Each number is 200 + 30 x the weight over the matrix's rms, rounded and kept within 0 to 999. Layers, rows and columns count from 0.

# gate: layer 9 MLP gate, 640x160, rms 0.102, rows 343-371, columns 0-79
# up: layer 9 MLP up, 640x160, rms 0.0966, rows 343-370, columns 0-79
# down: layer 9 MLP down (transposed), 640x160, rms 0.0911, rows 343-370, columns 0-79
gate343,203,214,211,156,205,189,156,172,134,238,179,193,202,182,211,237,201,156,224,202,229,206,176,200,209,205,190,187,187,282,203,200,170,176,191,205,225,186,167,244,192,198,220,243,194,195,213,241,206,189,214,136,177,235,195,223,218,234,189,218,208,169,211,192,207,199,180,207,254,208,217,296,172,209,223,227,184,224,224,245
up343,199,202,245,200,225,207,201,134,150,160,185,179,137,167,160,253,154,192,184,211,181,220,152,200,213,115,162,159,176,157,219,248,141,251,224,209,240,188,230,234,182,179,177,219,222,208,218,221,207,239,257,186,171,222,178,164,198,211,202,176,242,204,211,204,234,198,228,196,208,255,191,237,150,194,224,189,225,166,192,218
down343,170,169,187,184,160,176,196,221,246,201,194,155,165,197,199,202,195,267,233,220,236,195,210,180,217,164,214,240,230,204,175,207,116,193,213,187,179,243,194,202,191,197,215,157,209,202,179,225,183,207,205,198,232,199,258,203,180,183,173,207,210,201,184,200,163,197,186,292,194,159,237,247,218,219,239,171,161,185,176,239
gate344,185,195,193,251,144,190,268,175,164,227,165,243,191,203,150,104,220,197,212,190,212,169,219,215,191,221,233,238,185,192,226,150,219,133,203,230,215,179,115,162,157,215,198,190,198,236,221,233,170,201,165,147,218,217,184,198,247,155,211,206,148,189,218,121,231,215,167,180,175,177,201,213,199,222,245,188,238,214,210,188
up344,207,207,238,159,189,229,183,177,178,200,206,164,237,204,252,229,265,246,224,225,164,210,164,215,195,220,235,227,265,220,161,199,196,220,178,179,145,177,248,208,223,201,160,190,244,206,185,217,162,168,189,222,252,210,169,185,185,217,206,195,243,206,214,206,208,153,223,217,232,241,215,206,253,218,189,208,148,196,210,154
down344,190,202,228,159,262,159,193,215,211,217,244,194,196,256,184,156,200,175,183,190,223,214,181,213,209,216,227,229,190,208,192,225,96,221,184,194,196,186,221,222,176,181,232,189,239,201,176,202,218,222,266,170,198,163,260,180,211,198,166,231,180,221,175,156,215,205,220,166,218,164,192,223,202,249,204,214,225,193,226,197
gate345,188,188,203,241,170,193,217,216,179,158,195,172,153,184,183,234,179,231,224,178,190,230,242,181,216,207,213,214,209,162,145,177,217,211,212,237,192,157,237,166,203,180,225,200,152,173,243,240,208,267,192,151,143,144,180,140,233,172,217,212,283,195,212,198,186,201,164,203,235,174,201,229,178,234,226,180,156,182,165,232
up345,154,271,213,196,165,221,216,210,201,209,255,194,200,158,209,167,177,170,243,202,217,238,164,198,164,185,183,245,201,188,226,161,205,180,201,228,203,181,198,177,163,223,151,205,176,244,186,182,143,241,165,218,223,189,251,212,212,202,169,177,174,158,227,209,184,225,233,202,261,214,175,212,194,208,241,216,184,200,207,150
down345,223,223,185,170,178,191,210,212,220,191,175,175,166,185,193,206,163,240,197,231,230,192,176,211,162,198,191,200,243,203,196,257,242,223,196,219,195,242,209,221,218,197,145,201,194,241,226,192,204,208,285,183,223,203,202,243,169,194,184,243,211,187,210,198,224,184,223,294,232,215,199,188,181,213,181,193,276,234,181,218
gate346,187,192,172,186,217,272,150,210,200,238,231,189,243,158,171,217,169,211,156,193,180,163,211,173,249,189,185,118,185,229,209,200,270,167,123,233,209,233,166,208,189,212,227,231,194,208,225,171,202,193,187,209,233,242,244,204,242,176,206,247,158,200,180,139,196,147,194,195,230,203,220,225,264,238,253,163,167,170,188,222
up346,178,216,219,145,175,204,207,150,158,205,238,224,231,193,226,246,214,211,255,170,168,137,213,223,182,182,252,162,177,204,144,149,194,247,198,156,194,261,161,190,202,262,240,197,159,262,149,169,210,223,238,171,155,184,213,218,152,248,205,240,171,153,173,190,201,188,179,204,183,172,243,194,237,182,219,229,216,174,185,189
down346,187,201,256,187,144,181,179,232,226,160,181,190,198,222,231,209,226,197,177,195,140,167,154,220,159,201,208,163,216,222,160,141,305,211,181,219,167,194,202,161,175,180,217,229,197,226,241,183,253,159,204,214,224,183,245,212,243,201,224,176,151,170,187,172,209,194,222,200,186,198,184,200,210,201,190,238,173,188,205,158
gate347,202,166,212,226,182,234,211,238,235,206,259,130,200,231,211,201,199,221,158,205,238,195,213,235,160,187,198,206,241,180,223,219,229,231,221,221,183,224,192,184,210,212,200,206,180,186,266,205,150,169,226,182,187,261,257,218,222,175,211,251,182,211,153,162,202,202,168,172,213,228,172,188,200,193,168,149,199,241,208,173
up347,214,187,219,181,174,214,254,231,186,213,197,178,224,219,179,179,167,161,199,158,176,179,238,227,211,153,198,210,186,159,163,202,196,158,202,210,190,223,206,193,201,205,164,153,223,201,222,242,177,207,223,233,274,176,206,149,139,187,167,161,222,209,182,231,107,217,237,229,238,213,203,243,180,249,194,234,228,211,210,200
down347,183,127,223,227,184,170,173,179,208,193,209,171,191,204,154,184,169,268,197,216,193,178,216,249,136,209,225,201,188,182,265,223,207,255,198,224,175,210,220,180,173,213,129,194,181,167,197,169,177,186,224,164,219,217,186,172,204,184,207,226,182,243,164,198,237,180,220,263,237,190,236,178,209,165,179,210,179,294,180,194
gate348,222,228,198,205,238,249,232,238,232,144,189,187,220,173,209,182,211,225,216,259,206,195,258,253,225,205,189,161,250,181,222,216,256,150,205,201,168,171,174,163,230,201,187,242,175,146,220,192,179,228,136,219,222,128,216,200,185,176,177,169,242,154,207,184,207,165,209,211,189,118,182,220,167,216,244,216,162,203,198,202
up348,226,193,190,193,157,166,257,170,241,193,221,200,179,160,191,157,187,210,215,230,181,210,173,214,248,219,238,154,203,198,208,258,182,218,211,190,188,201,199,165,252,188,224,242,238,230,202,194,195,225,203,185,215,215,162,187,202,219,163,213,174,166,173,223,231,196,159,188,185,189,205,246,222,236,152,222,202,171,174,144
down348,191,187,178,210,214,226,217,162,185,168,166,231,199,170,173,207,217,187,191,245,199,220,172,197,149,226,200,181,204,213,242,219,181,211,147,170,224,212,165,235,180,202,224,233,207,220,280,244,236,209,195,166,242,198,167,241,237,204,212,239,207,165,159,207,205,229,179,204,169,237,224,174,192,153,197,216,192,192,164,176
gate349,185,204,140,211,198,179,207,244,234,150,273,204,191,228,246,168,259,198,181,167,251,187,210,193,246,230,256,198,190,215,210,282,174,164,184,172,184,178,262,293,199,199,162,206,176,189,160,193,208,214,251,214,248,161,204,191,207,217,232,202,169,239,240,184,183,221,208,241,153,181,210,179,218,208,175,217,210,246,214,228
up349,238,215,226,203,175,215,207,196,202,196,158,196,210,208,200,167,223,173,228,220,187,163,176,195,188,188,210,185,181,129,211,233,218,232,162,181,183,177,224,202,208,200,236,204,169,218,217,207,191,188,195,214,234,177,197,201,205,263,176,218,214,204,198,182,195,246,145,196,239,225,198,200,235,224,172,197,224,201,181,195
down349,202,237,186,178,196,177,185,196,219,241,189,209,215,236,207,170,178,228,266,179,216,255,195,243,191,230,229,186,172,200,198,246,176,173,160,205,213,219,216,206,184,152,238,221,191,216,196,274,244,191,154,241,214,179,177,207,247,207,230,163,216,214,190,189,134,192,247,269,167,167,176,210,199,209,168,191,210,231,247,170
gate350,183,216,216,154,210,201,196,251,174,157,209,163,177,190,233,220,211,210,200,167,202,205,207,194,200,214,237,208,202,200,249,209,178,140,221,215,194,199,205,192,208,222,187,252,205,108,223,147,217,240,180,185,254,196,191,122,220,177,219,172,188,199,168,237,210,196,140,181,183,162,225,241,238,232,206,262,197,244,214,181
up350,203,209,162,204,168,253,127,205,230,210,262,211,253,219,185,173,169,189,146,192,211,223,181,215,181,234,280,223,252,190,180,208,201,219,194,213,135,221,236,231,231,223,170,168,129,202,173,182,224,199,135,213,215,157,208,196,165,181,197,240,220,200,174,246,140,162,167,186,152,202,232,226,211,219,191,198,155,223,177,127
down350,157,245,185,178,183,222,201,246,232,213,211,172,197,179,164,198,203,212,195,236,197,178,216,198,198,134,157,208,147,160,189,233,261,190,224,201,223,192,228,162,200,228,230,199,167,172,226,172,216,205,218,168,221,181,175,208,217,165,242,236,210,195,169,184,197,250,224,168,141,192,211,261,220,221,216,178,170,142,240,161
gate351,190,167,213,233,179,178,196,187,132,196,249,182,176,221,201,202,161,143,217,188,187,175,246,222,237,179,197,213,252,195,223,204,197,178,224,196,266,230,250,265,201,238,197,197,217,215,152,187,250,190,200,158,230,177,167,201,183,179,255,239,209,216,204,187,236,176,204,208,198,236,200,206,180,201,225,209,225,171,193,222
up351,182,162,145,154,184,254,137,204,219,212,165,169,182,199,225,181,226,206,182,254,177,209,168,255,253,225,186,188,193,160,209,251,244,157,218,161,253,226,181,223,209,178,209,188,200,161,209,181,212,258,194,199,221,160,182,191,189,193,173,249,162,206,203,143,205,175,179,191,172,190,231,163,215,193,158,240,162,165,255,266
down351,261,242,188,209,154,176,240,206,195,158,151,206,166,177,228,161,204,171,185,187,199,197,166,173,210,198,186,187,172,195,223,197,270,225,176,205,132,161,207,199,187,177,270,184,231,248,138,181,197,220,161,198,229,220,180,240,189,219,252,206,236,196,252,215,207,207,177,187,209,193,168,172,248,241,176,245,196,202,187,205
gate352,200,137,249,208,146,193,201,229,189,184,165,194,181,202,220,186,243,176,168,229,183,196,130,240,243,200,207,184,224,172,156,222,218,242,196,219,195,215,213,168,267,244,216,185,257,191,164,229,196,230,202,213,194,185,228,247,172,161,188,256,203,142,209,186,160,200,163,199,160,221,239,234,165,164,210,199,155,155,199,215
up352,233,179,251,213,191,225,210,142,171,246,201,198,171,245,149,233,146,211,232,217,257,204,192,225,153,260,174,229,167,206,154,223,177,173,228,192,222,180,121,148,210,165,168,157,164,187,197,191,199,223,201,184,205,206,222,205,207,229,204,191,227,250,195,204,149,205,216,190,234,204,178,194,228,199,202,234,201,196,124,203
down352,161,263,203,154,190,159,214,217,225,195,190,236,200,187,227,202,230,182,168,178,178,194,213,210,233,201,193,203,250,177,194,237,178,213,143,223,150,250,178,178,211,196,194,211,230,195,159,221,188,202,207,160,228,186,196,147,198,172,216,282,190,215,232,220,189,191,165,143,192,222,179,187,220,199,233,180,197,233,190,224
gate353,196,187,168,171,203,169,238,166,196,222,183,174,224,229,156,227,140,151,184,210,196,196,143,251,254,215,198,130,183,251,199,210,186,205,235,255,238,190,182,244,186,161,191,214,224,178,174,258,195,241,208,250,221,235,234,171,105,250,189,181,243,216,219,165,206,189,186,179,230,213,177,164,182,212,198,168,277,210,206,230
up353,247,178,134,205,175,186,211,141,203,163,212,197,213,189,236,178,185,156,196,242,222,212,202,186,227,213,215,231,245,181,200,190,214,173,196,185,219,248,206,169,177,160,220,179,274,130,269,211,190,169,199,196,148,231,196,257,195,208,186,163,167,215,280,210,204,186,166,209,189,172,185,191,161,220,193,176,169,223,210,237
down353,198,154,199,174,161,198,260,199,160,185,218,236,192,199,155,219,197,190,222,191,207,178,180,216,248,202,201,175,189,192,239,251,236,173,216,202,249,266,196,181,222,195,213,182,251,204,177,187,229,201,205,206,205,202,241,232,198,193,209,195,192,203,210,221,166,247,213,185,165,165,174,165,186,260,133,274,214,140,205,197
gate354,206,213,217,249,223,231,214,226,122,196,208,175,185,171,209,199,225,186,225,161,211,176,211,212,250,171,253,218,243,255,188,185,182,199,192,200,273,205,186,227,187,180,245,168,178,230,240,236,233,220,210,187,232,214,222,130,182,179,222,220,180,233,193,187,232,203,213,184,159,220,248,209,156,243,196,207,167,207,169,161
up354,227,188,187,181,179,122,195,140,215,223,205,263,283,257,230,216,224,201,216,201,232,185,152,202,172,262,177,169,200,226,197,174,198,218,249,169,173,187,198,198,169,192,169,192,231,198,163,177,183,219,205,194,209,177,155,241,201,193,182,195,230,237,175,201,150,188,192,200,223,167,184,162,190,156,163,152,230,157,234,194
down354,212,150,214,143,177,172,276,174,251,250,204,218,208,204,220,199,204,238,169,246,219,265,222,179,194,215,217,199,189,210,188,180,226,219,223,195,204,204,163,165,198,261,212,175,198,169,208,225,159,143,167,182,192,213,210,195,233,245,210,171,212,170,225,180,186,220,212,54,211,226,197,258,210,214,184,184,200,215,179,163
gate355,238,217,190,253,254,248,202,224,199,177,188,173,215,168,216,155,225,201,215,218,245,239,191,259,215,244,174,142,184,163,137,179,242,208,179,252,169,199,147,191,177,243,195,129,187,173,226,286,183,206,169,199,177,216,200,166,200,181,197,224,210,185,211,239,167,221,226,148,207,191,198,254,146,187,239,187,185,242,185,183
up355,220,210,193,187,168,200,172,246,188,247,164,245,198,186,137,234,258,190,205,222,178,244,205,208,163,148,214,297,180,159,245,183,191,210,187,177,182,213,212,237,221,173,196,226,225,162,204,195,223,127,175,223,242,159,177,154,163,216,197,174,185,212,208,152,225,166,176,216,255,205,205,218,199,240,222,226,189,188,266,199
down355,214,198,193,206,230,164,190,239,198,184,229,166,230,255,224,208,178,193,144,239,178,146,168,188,167,180,218,253,197,163,215,194,191,194,164,175,181,183,143,201,210,240,187,197,198,177,149,251,189,198,154,196,253,204,184,214,182,213,228,204,236,186,188,244,251,198,221,169,257,231,186,248,217,173,233,217,187,143,258,182
gate356,182,210,182,227,193,174,170,244,171,228,246,184,213,187,208,149,138,173,179,232,242,166,239,200,236,192,188,195,169,211,223,164,210,194,227,217,195,226,201,191,177,198,204,190,155,240,116,241,194,166,205,210,229,183,264,194,226,134,201,199,182,234,206,199,144,231,151,225,209,218,160,251,192,206,213,250,172,168,169,169
up356,154,237,243,143,184,184,140,202,209,194,187,191,143,213,218,139,215,205,197,121,171,204,194,160,167,219,204,234,226,214,193,194,198,174,244,170,152,163,207,238,228,194,227,187,197,173,178,203,189,195,240,195,284,215,233,213,242,201,185,188,215,216,173,165,198,227,189,192,200,211,228,186,243,165,188,206,233,158,181,185
down356,179,231,178,160,205,202,231,202,236,175,199,176,203,218,254,194,186,170,193,168,248,170,182,131,152,162,206,180,177,182,191,212,194,205,152,173,202,144,156,217,170,174,253,137,166,193,188,198,232,193,213,179,209,216,242,201,188,181,244,202,208,203,153,180,171,249,209,198,197,170,230,156,227,225,183,200,236,170,204,210
gate357,147,263,201,195,175,285,245,195,186,161,172,158,196,173,196,192,195,211,133,212,265,203,239,194,220,173,163,208,144,183,193,134,249,123,208,172,201,160,161,235,179,216,217,205,181,186,189,233,214,253,233,159,147,204,195,198,188,241,183,171,236,207,224,212,203,207,228,187,206,169,173,242,190,209,232,185,150,208,196,200
up357,199,182,205,198,247,157,193,204,270,197,207,265,194,229,143,174,210,227,262,165,223,153,237,229,189,194,241,205,205,189,222,168,207,213,187,230,214,252,218,219,217,209,190,196,199,240,223,244,211,223,216,274,215,231,167,144,221,198,174,163,157,171,199,138,117,229,204,207,202,218,171,152,220,163,190,171,181,185,214,151
down357,133,186,173,216,189,217,196,206,211,204,219,147,221,151,161,211,205,191,198,179,253,257,188,179,215,207,208,190,166,172,174,213,269,154,216,223,210,210,212,190,226,207,215,223,168,184,219,237,201,223,148,219,194,219,205,181,168,180,179,213,177,221,170,163,199,197,217,77,235,185,163,215,232,209,227,247,215,176,223,221
gate358,264,163,186,199,236,180,171,209,190,225,220,177,154,220,187,180,166,209,171,232,235,195,219,191,191,221,177,151,249,205,245,167,201,209,256,186,127,140,184,229,207,223,196,157,191,138,231,205,200,180,194,198,170,180,189,217,185,156,226,237,204,207,184,186,255,170,126,201,181,196,253,174,210,246,186,136,180,217,160,224
up358,246,192,242,186,251,163,220,191,156,232,153,224,238,230,178,183,205,177,192,152,221,225,178,182,152,172,158,199,175,213,138,124,177,198,252,224,177,236,204,178,198,191,219,190,186,182,233,171,187,200,198,205,184,188,219,156,236,184,190,148,185,163,231,182,159,224,206,211,206,199,178,218,194,229,258,212,188,196,213,221
down358,215,132,175,154,223,199,171,182,166,221,191,181,199,220,170,209,124,212,200,215,266,208,250,146,196,198,203,133,225,157,203,152,135,193,201,222,212,203,246,183,216,182,187,232,212,176,243,200,168,215,237,214,229,176,203,157,232,220,235,220,136,205,210,183,194,170,145,188,194,198,183,197,225,214,150,188,213,204,184,221
gate359,207,168,232,215,180,165,191,221,179,197,219,226,190,204,211,212,184,205,190,154,207,195,177,201,226,232,179,139,180,213,143,217,168,206,195,239,194,162,224,228,217,238,150,193,181,199,226,207,162,225,214,235,218,179,254,238,159,192,195,179,214,192,195,168,185,237,249,232,220,193,223,217,219,195,198,151,159,200,191,228
up359,170,188,169,185,183,203,156,256,171,193,143,151,179,182,213,161,206,262,232,145,204,187,200,178,230,222,195,187,191,222,198,179,232,224,195,218,189,153,253,216,180,241,180,204,141,232,192,176,177,234,196,258,187,209,214,192,163,247,190,284,189,181,231,141,172,238,202,212,208,217,253,219,267,222,192,225,194,217,226,235
down359,220,141,225,221,240,141,151,263,212,192,216,240,168,183,217,211,205,194,201,184,177,183,168,267,246,216,222,221,218,198,197,219,208,191,155,203,204,229,245,238,191,185,194,172,165,183,217,177,211,201,137,240,221,204,219,240,188,183,183,165,257,197,188,156,231,235,221,296,234,190,201,181,183,227,184,179,179,240,183,209
gate360,167,242,225,140,212,150,200,207,205,201,184,205,197,195,231,230,185,210,240,185,265,206,194,233,216,219,160,214,211,239,231,218,237,224,222,151,225,155,217,216,190,254,208,177,187,212,199,180,132,170,228,130,240,256,166,208,198,156,176,198,221,175,209,181,218,157,159,200,193,189,188,181,155,208,215,210,222,223,215,243
up360,166,253,265,199,211,171,209,229,196,237,231,195,230,190,200,236,234,182,97,166,200,224,145,111,221,187,237,158,226,191,193,219,223,173,185,205,196,206,227,193,199,199,167,214,257,185,206,190,226,181,204,199,236,167,210,197,164,203,243,227,239,154,206,199,208,211,214,157,238,160,191,198,232,149,182,187,227,193,179,150
down360,154,197,213,185,224,267,189,189,249,208,237,258,141,160,213,213,233,145,188,190,182,183,171,187,166,164,194,232,170,196,258,211,228,253,150,250,256,177,183,244,168,201,192,199,169,232,186,149,200,214,186,202,187,195,209,241,208,203,207,182,236,189,182,232,174,250,228,204,182,154,158,172,242,209,229,187,198,240,214,226
gate361,165,194,238,205,226,203,194,133,259,213,240,228,211,215,206,185,184,253,208,160,192,247,188,218,141,301,198,199,209,224,219,205,199,233,221,232,198,191,199,251,219,192,184,199,247,162,151,220,221,230,179,197,196,194,252,173,189,181,170,184,232,173,217,192,155,152,210,183,237,223,254,176,212,164,193,198,179,244,160,240
up361,236,119,199,170,208,223,225,257,182,186,197,233,234,199,147,239,191,163,204,206,207,210,195,204,248,170,173,162,188,241,225,184,200,207,201,188,195,211,216,196,214,161,109,193,228,271,167,193,186,204,236,229,209,211,203,239,200,212,191,246,229,202,189,207,186,184,182,224,233,158,164,205,197,208,200,194,232,216,172,195
down361,184,249,188,152,199,187,150,227,198,163,195,204,214,225,224,206,175,200,154,208,207,187,190,163,183,181,210,192,227,210,210,196,155,224,201,183,186,196,155,232,233,142,182,181,254,203,192,195,205,248,174,199,222,167,284,241,194,189,214,196,186,184,217,216,200,216,194,197,159,249,204,224,199,210,184,219,173,165,176,240
gate362,174,202,235,206,202,176,202,165,220,202,209,222,145,238,238,226,130,164,255,213,207,207,195,214,205,202,262,212,208,186,171,177,210,210,232,159,165,195,185,129,180,217,206,222,227,210,228,198,186,159,191,202,186,207,195,188,224,136,240,221,224,177,206,196,221,219,218,169,192,189,226,201,226,188,232,187,252,200,203,218
up362,173,250,276,229,145,237,197,197,180,192,230,186,205,166,231,178,156,202,253,187,171,179,218,197,212,196,235,186,215,205,171,228,189,223,210,204,198,204,194,185,148,212,294,168,193,194,213,160,197,223,199,161,171,218,226,145,190,220,226,210,174,179,205,228,171,174,170,231,171,150,229,207,209,189,199,231,179,193,225,136
down362,221,196,159,191,182,179,216,168,211,177,175,228,184,222,199,202,252,205,183,197,216,166,136,187,125,202,172,172,170,225,224,197,226,245,138,199,238,191,196,161,209,212,177,189,231,186,165,221,184,162,184,239,277,222,219,190,218,218,205,213,171,141,205,178,237,191,221,130,191,149,177,258,230,214,190,222,178,188,192,152
gate363,180,191,200,268,184,186,245,259,212,199,121,192,165,194,177,197,204,205,206,211,250,125,236,184,192,185,240,168,202,229,221,244,196,184,210,238,285,157,250,186,198,198,227,220,132,193,195,207,168,199,183,157,254,197,241,191,204,182,170,220,204,219,219,218,175,215,173,191,179,201,206,218,169,182,159,206,228,228,178,165
up363,162,215,221,231,214,208,234,216,201,202,178,179,195,148,215,138,111,188,198,217,192,193,175,170,159,179,197,238,211,259,192,154,172,194,246,167,161,216,159,147,157,157,185,165,188,228,220,176,232,193,153,173,163,222,148,237,186,215,236,229,198,177,233,277,202,185,164,238,243,231,231,193,212,185,224,170,146,227,197,193
down363,194,208,239,169,232,239,163,170,227,139,233,203,168,220,180,181,196,181,197,200,173,201,195,221,181,167,254,240,178,182,143,197,257,197,188,199,191,233,196,222,242,230,187,193,213,163,190,139,184,222,213,226,190,245,172,179,207,232,190,204,216,192,174,222,193,202,152,109,211,161,161,194,164,240,218,192,200,180,197,231
gate364,240,201,167,244,178,210,158,245,208,212,183,215,165,232,229,210,221,136,152,152,206,233,193,196,237,187,184,213,169,176,200,212,221,219,187,160,239,184,125,237,210,210,169,176,224,246,184,216,219,224,174,222,164,201,204,223,199,232,235,219,189,245,236,230,168,161,269,206,191,189,275,226,232,210,234,155,243,173,155,148
up364,244,265,186,212,174,239,245,192,197,214,200,239,161,176,229,223,187,200,176,165,224,252,150,233,194,202,205,221,215,226,175,192,213,245,174,193,189,153,207,210,199,166,286,183,177,163,156,165,197,157,209,140,203,185,153,230,212,227,231,228,166,223,176,189,207,233,181,165,124,181,196,187,225,209,197,178,185,156,228,201
down364,250,150,205,222,231,198,223,183,204,160,203,224,232,191,219,199,215,177,162,237,172,202,232,189,227,186,243,202,207,188,213,199,146,198,184,188,201,218,167,222,211,208,190,201,177,171,190,221,196,211,203,228,208,192,242,133,192,173,229,168,121,192,178,212,177,263,170,333,227,201,220,227,211,250,235,198,196,179,180,242
gate365,255,215,186,190,212,138,199,206,224,219,236,162,190,217,175,238,222,239,213,206,169,206,143,214,200,189,189,203,215,221,257,247,189,207,174,216,146,238,132,271,205,133,179,207,200,193,200,171,172,177,240,285,196,190,159,180,180,223,180,180,237,202,198,158,204,211,172,178,223,247,197,238,212,240,188,216,162,220,201,141
up365,148,170,250,251,221,259,169,194,201,213,186,193,207,221,220,204,203,166,222,165,200,172,189,180,207,168,198,186,230,172,187,201,204,218,157,228,133,209,198,251,234,203,210,200,193,144,228,184,220,237,242,218,186,233,184,167,245,202,210,182,198,216,170,280,219,218,222,184,200,219,160,154,229,214,189,180,220,174,258,238
down365,211,193,180,159,186,199,188,187,214,206,186,232,179,250,207,165,192,225,229,240,215,225,140,251,253,184,195,282,162,170,231,240,227,164,190,264,194,181,151,200,181,184,161,220,195,228,203,201,186,184,190,220,167,233,217,126,251,192,194,166,211,278,179,187,213,149,221,135,196,194,198,196,224,233,185,191,192,188,201,176
gate366,147,187,184,188,168,270,217,193,198,170,247,193,218,195,233,201,168,255,198,190,226,179,176,219,177,239,186,171,217,212,192,195,231,227,132,214,203,148,151,208,179,198,186,260,251,193,217,228,204,172,208,232,208,169,246,206,139,136,215,184,242,190,230,180,175,211,203,219,224,191,262,195,222,208,223,195,261,226,185,268
up366,214,213,158,219,161,214,202,226,195,239,175,159,226,236,198,179,173,220,163,225,155,233,243,199,222,166,202,238,201,151,265,189,157,166,173,205,193,198,190,216,221,223,263,190,202,228,232,184,143,187,156,162,220,250,264,161,187,171,231,230,214,165,190,185,235,229,205,206,171,264,192,218,211,205,194,205,198,180,226,185
down366,195,193,259,247,217,234,240,155,202,221,194,206,242,175,211,215,185,225,228,238,185,168,249,155,171,156,157,164,193,241,141,192,215,204,191,163,215,174,177,247,196,244,170,178,239,245,190,219,179,122,185,195,210,258,131,180,165,172,220,194,220,184,205,217,248,194,220,136,195,223,188,211,222,189,172,197,221,251,191,200
gate367,210,186,191,160,203,171,179,180,261,223,247,190,220,210,190,205,201,192,159,218,187,223,184,191,246,233,206,218,238,254,230,201,231,169,205,186,164,176,171,238,158,171,215,240,199,230,193,152,188,193,193,234,206,166,157,211,245,217,197,148,167,208,194,264,241,199,178,188,161,227,229,235,120,179,228,120,177,194,227,146
up367,193,235,205,189,239,174,178,194,217,160,194,225,156,221,211,165,145,235,192,218,214,206,244,173,247,216,178,195,159,170,225,219,179,221,242,163,252,183,176,227,188,224,148,166,165,201,172,145,216,193,225,230,218,194,232,196,211,186,188,206,175,208,150,145,169,217,240,207,188,192,186,212,214,254,150,190,222,204,173,263
down367,223,199,177,223,226,197,186,254,216,225,178,185,201,159,189,213,212,232,171,164,204,193,225,245,120,226,221,164,258,164,205,189,294,247,162,148,164,177,262,232,172,186,153,249,203,198,172,230,177,162,228,195,181,188,197,233,170,172,230,233,198,258,198,183,209,167,217,123,174,202,189,213,174,197,218,221,217,156,248,166
gate368,182,252,229,156,196,188,151,118,207,218,184,206,234,185,240,246,225,193,235,241,170,252,216,198,240,258,198,212,230,214,180,248,195,178,198,215,246,185,204,226,189,231,173,208,183,192,205,225,216,213,199,180,229,216,178,145,251,261,155,196,193,203,237,184,192,192,206,166,209,149,234,203,199,260,224,201,212,253,192,209
up368,200,241,201,180,202,165,214,200,188,179,224,221,158,215,199,223,188,166,248,201,216,171,157,248,173,193,143,230,165,208,212,184,161,172,192,205,136,225,254,232,202,181,181,242,205,163,207,213,194,164,209,174,233,264,172,235,233,194,171,226,174,171,189,202,208,225,209,231,234,213,216,191,232,141,169,193,188,185,232,239
down368,209,219,241,186,191,203,180,231,161,223,217,196,223,222,235,181,270,189,206,211,215,215,255,226,221,203,194,202,269,191,145,197,203,231,165,236,192,174,221,191,176,201,185,215,266,173,214,209,196,172,145,157,190,204,178,218,178,222,219,175,201,206,172,180,147,195,191,92,223,258,182,235,201,226,209,182,254,219,223,195
gate369,182,133,212,225,184,157,210,187,216,180,188,183,164,212,214,224,217,264,193,209,236,213,207,138,178,188,178,201,180,204,286,213,197,217,161,206,241,202,169,184,179,166,184,198,202,245,221,152,175,193,137,190,161,199,175,199,185,239,190,180,158,253,188,255,205,161,191,178,149,175,194,241,260,208,240,188,219,158,196,213
up369,213,158,187,172,209,247,150,192,242,200,185,234,159,198,165,225,215,196,242,230,171,204,192,192,230,227,184,147,178,206,155,178,191,235,168,188,198,112,214,169,242,182,184,235,203,231,163,232,190,203,182,149,201,224,240,207,221,217,232,189,209,229,163,156,222,185,197,182,177,218,203,179,187,248,237,226,216,204,246,208
down369,193,237,221,207,228,203,226,209,164,204,143,222,187,201,184,175,177,192,215,210,225,186,208,159,213,228,276,156,181,200,183,151,164,205,245,189,154,199,163,190,168,195,190,196,184,243,191,181,229,177,198,211,222,228,193,191,205,207,160,215,138,196,186,200,230,219,174,246,231,176,268,220,213,182,205,193,134,202,183,164
gate370,149,237,222,203,186,199,187,206,236,144,229,219,203,221,245,160,198,202,208,180,239,160,208,195,249,192,168,123,226,206,161,257,228,175,240,236,171,142,201,197,222,215,233,181,233,187,206,197,207,219,191,219,258,191,189,170,137,222,162,164,210,185,169,194,176,232,199,190,185,185,170,263,206,183,184,123,236,226,223,194
up370,205,156,240,204,202,202,227,190,252,181,208,271,177,213,236,173,236,165,234,218,227,235,158,191,198,219,203,213,137,272,235,186,204,220,175,239,208,186,237,217,175,161,204,156,218,202,222,188,234,221,142,203,166,188,206,205,252,198,220,129,140,200,195,162,198,185,189,201,164,119,172,187,180,217,154,195,210,154,166,264
down370,202,194,196,220,230,212,217,191,206,180,231,144,240,189,144,212,188,196,180,230,140,158,218,226,182,228,226,157,195,173,203,187,224,199,191,201,228,192,269,180,181,208,219,206,250,236,169,209,146,272,218,178,226,192,224,183,203,177,205,176,159,224,208,162,193,148,158,29,230,133,173,238,168,202,244,185,144,205,222,156
gate371,206,229,246,212,155,227,212,205,177,295,206,188,201,183,159,227,163,194,199,112,268,233,189,172,225,213,226,145,226,206,186,202,207,268,217,253,239,154,153,147,265,227,211,209,171,194,240,207,168,210,214,200,162,215,171,203,167,180,221,127,199,179,227,166,224,211,192,197,155,181,153,178,162,178,172,180,192,224,217,222